From a checkpoint of a small transformer trained on Wikipedia.
Size: 16 layers, 3 heads of 32 (1 for keys and values), MLP 256 SwiGLU, 2M parameters.
Each number is 128 + 24 x the weight over its row's rms, rounded and kept within 0 to 255. Layers, rows and columns count from 0. Numbers have three digits each. The size before them is the row's rms in percent of the matrix's.

# layer 7 MLP gate, 256x96, rms 0.159, rows 246-255, columns 0-95
100:120113143120166169126133169127121135120115088115154072165129123099154111129106128118157104156163139095151126139143129172134129097145118125097078131146126153107074095149133058128122110114100163140134109118125157145132128114077130125145131142110156130123135162143163110115133164144102091166
096:166132090149163108104182114107117150132105149132128110131126172123092110158103167149136151125086132143095126161134126084115090152110129100146137137130153081123105118143160114176142138119107134135118102118119118089129100128160115134075130154136136119136132114142113163184134138115082146080
110:126131131177104139106102162100125143112131141128131150136105158151169090171133115083122127135140124132103121115106127120093128093129131132136086095161117129117168113109088111139154129123086148086174144082113118128106144132099149107131130115116187106101113134099166184132162164112153133118
096:118100113166137097083124148114066159113115173118139160159110174135139082156118111117134140164126115087164151130147138134135127122146111174192123142171133117128116134135134119117118111115113120119128087132157145129090148103096104087100131096132120118127127132177099128082129141141135151104
099:094152118120125123132144110137120217119136120122151115129146156171133154135164141108116117132145112114186109156103109156144135141119117077115137094110118141097127161125109163142120153112100085122121102121150086148117106088139156142115171144123167162133135131148132165178146143159141152139
098:103151133174139155135109113134131156124109121153096089115110165107166122150088143146109141129134118132154107144129142086170160142117130137131147132126122163155124128093118130133121139117077105123115123114129149143149113115161139196083111091092135115117103116170098128128113187076113127176
104:111163128152120118132125112145113146148145175144148102145087139134115148133111146126100090090147146145123160127157099158113128091100128146136122120124082102167199093145117118131155115141192104114128130168144162174117108091115126120131099144096109139115108145154106151107118148097161128157
094:093141146121146097156091144140123117154099149142121103095157158111083136103157106121114133133117112131145109110105114116125105107122122113100089145133128111100097123107133157165115096126061113126159143137120112179113141133052166174126095111126113143093159123133147103156094140097114138139
104:120137138093103124096108102122108113099148141137135126097133087121132079067108120141117126139135132132097089095106139150113105093123128149151102141159085142149099149155113168121168128112089135120138125118154122145118096144146141141145114143139108142172194152177145100117186114144143107118
104:167114117150118124166113143070145107159153143139107170138135106119070136122137118150114133156138152142128100169110127101116102104106136162129110072103157103108110160111117115132161122124168112151131121146125139124102127072112117134091077100131102136175116145140110094125090140156098134137
# layer 7 MLP up, 256x96, rms 0.157, rows 246-255, columns 0-95
107:130155126102114155094122116140135061126142096152144190111161129168148132156154124098129141101177149115158091125142142099133125139136144126140133158129144140148131116124142124105131128125093135092099110149127138121136123091096113141151142154162140114094132195073135090083135149160122102136
095:102135088137145123130175119143112129118140106123168158090097107125116058148120078105138126152093108143135129131104122091152133164130116116090156126122152127117102115139080200130125129122096123107138126115136134104129120130137175142106140109152115121138128088108174145175151120102134086111
104:108130134130138153125149085099100172152104136095160168098123176133106130076115093102141114113136151121116119106138126116166109156103135126115130106125130105134136102124124184127067111112122118128148100178144158115118084130128183115135133155167095109121162144101143114147130091120144124096
098:131126125145112182107107120098129130130099165123110089120115114103129130124128080114143102106121129153166152108175143130169137111137108126120064157129166120094122166105126169114103092151097121137196126141109151125082113139104097144174119112106118129118131094148129144162114120099148129119
103:144081141130126169134095122116129115142143109073126175112157150137111157096119141106114087132127131102153152137115114129136154131102130145122104132074117110146162165109143098148116179124170128141180131106119080140102160121114093094130172144096075133100148147097151126134122147124126131127
106:096141149174124154152052101101148130148145105171080125104083164122155121142113121165141126137182116099085119135143163082132111159128137114132143132102149183138106138137167182119135127126111092122139133115113151135140129135147126128108142124147156117118125097133137112151125151099150152132
103:107099154080133080077122082132094142159091137135120147108127151157119157113089103129097129114130148132076130115152118149146158124125144093134112113125080101107139139139100118105127131151175115120103185122122135141150137113156129116137155142145104172124117143126141160173160103091135160135
108:163145123113111077135152127157116129124128156161127114138164108136094108113131100123168117093118121113168132113117137161175103117096145125101120151185168109139085166087129124129109130149139137112165172118104130122133123135124145193119108141095150111148113158086105127140134121098124169098
114:135175117089142098100087148122134088137185091128101098138122160099120125145166150120118100137153152108135137185146136109126120118132152100117135120122193139142102138165154106087128140125155144126159167137124118091128143169144118142137128115156169116097098126123120110118108125181144123155
097:130154168119074114104107167148106118139102142116136132105153122128154127169117130133132156103142174106143126131149106151110119084121104126152152155164118121094192121156127125112107089121147150119160146103193116125137126140089124162152098185114143128124140162147156138082143120149123119130
# layer 7 MLP down (transposed), 256x96, rms 0.13, rows 246-255, columns 0-95
103:072141138085114093122124089114137085095122124154145136153174133192126132120129125113116099118139154125101104116110143150128092122116124150095082101089166140104128134109162135154152164138087112117124120135143096170145135116135148157083082130116159111146159154097151142110150120111132115140
097:119106133105089126139060139111141115110133098134097136108136120067088108151130148157111171113146149125080111128128101120118111125138105124161128101110111108144154163103123102111177113167125098111130170078163103141096145141082112100156141138119103112132142156137087122096105125123141118120
103:110144128115126109122118120109170138128096140146089156147093143160068123143145147108114114139138145098157129126116120113091110143126109131114150148140090143140114148117131098094131150104152154115203137106116136077135170130138104099114159118121125115180096189130120143111097169139158139157
106:161097130161142142112164159118118163130108146105159121172136153101147102137171120104130106153164101114142145069107093113121160134113102117162124117182111117096122180098098119125156126150112128147160126143137124128102147110093141090094134117112088100151122168128112159091128125132140124103
102:111113124105158117151151118126091142145119130139118125151154115104146126137114141164155127140117132142109170154125176115122141151142128126155113126129140178114066124101143082108120110128109138111087113138068159144137188086157123063116105092171095134135139148119095143105139106125129146108
104:107102106105085135121102121123113118157140130123114138106092137126163130108135143165145159164147099142151133182107123118125169165120106115134150080120104162139089128100155145131095129149171111073115137131106184126197128121121112127113158104139139126118123122094111094107147134098137170132
102:066136146123121110141147140167102103187103163111094083151154119110110111089152151086148132142083129169139138105141112106165127122098172132147143142135121097145115137178139143140153118158113133071110132126149119146124115121092097141160111111126136124116148113150146135157119130107100170123
103:128112129129124097062118170196127100135140138143146148094125108160140101119129132071167158110143140112154150126104143110157092111092127185142146129128122134159096143133152122145125164121154128139108136111108088116099147110139126132115141145094137161088089149082128119108138133110167146139
111:142162124080125115131137109103131066100170104140136140114099123109172122179153130164119099126112131090151117138156155117124130096150140111089107105141127136154103126185161118093144150110115131101155102104098115112070152150136128102154139131146144141126123186156136126110145101129115131155
094:149146113124137163115120161131145102145128095161143120125139162120184141161128086164115109085092155140131114148147136144145163107119096116141139169133128110103161096084144079131157144081127099098125126109118178134096130113108121114175120129133167170111153128089114120098130130139131093133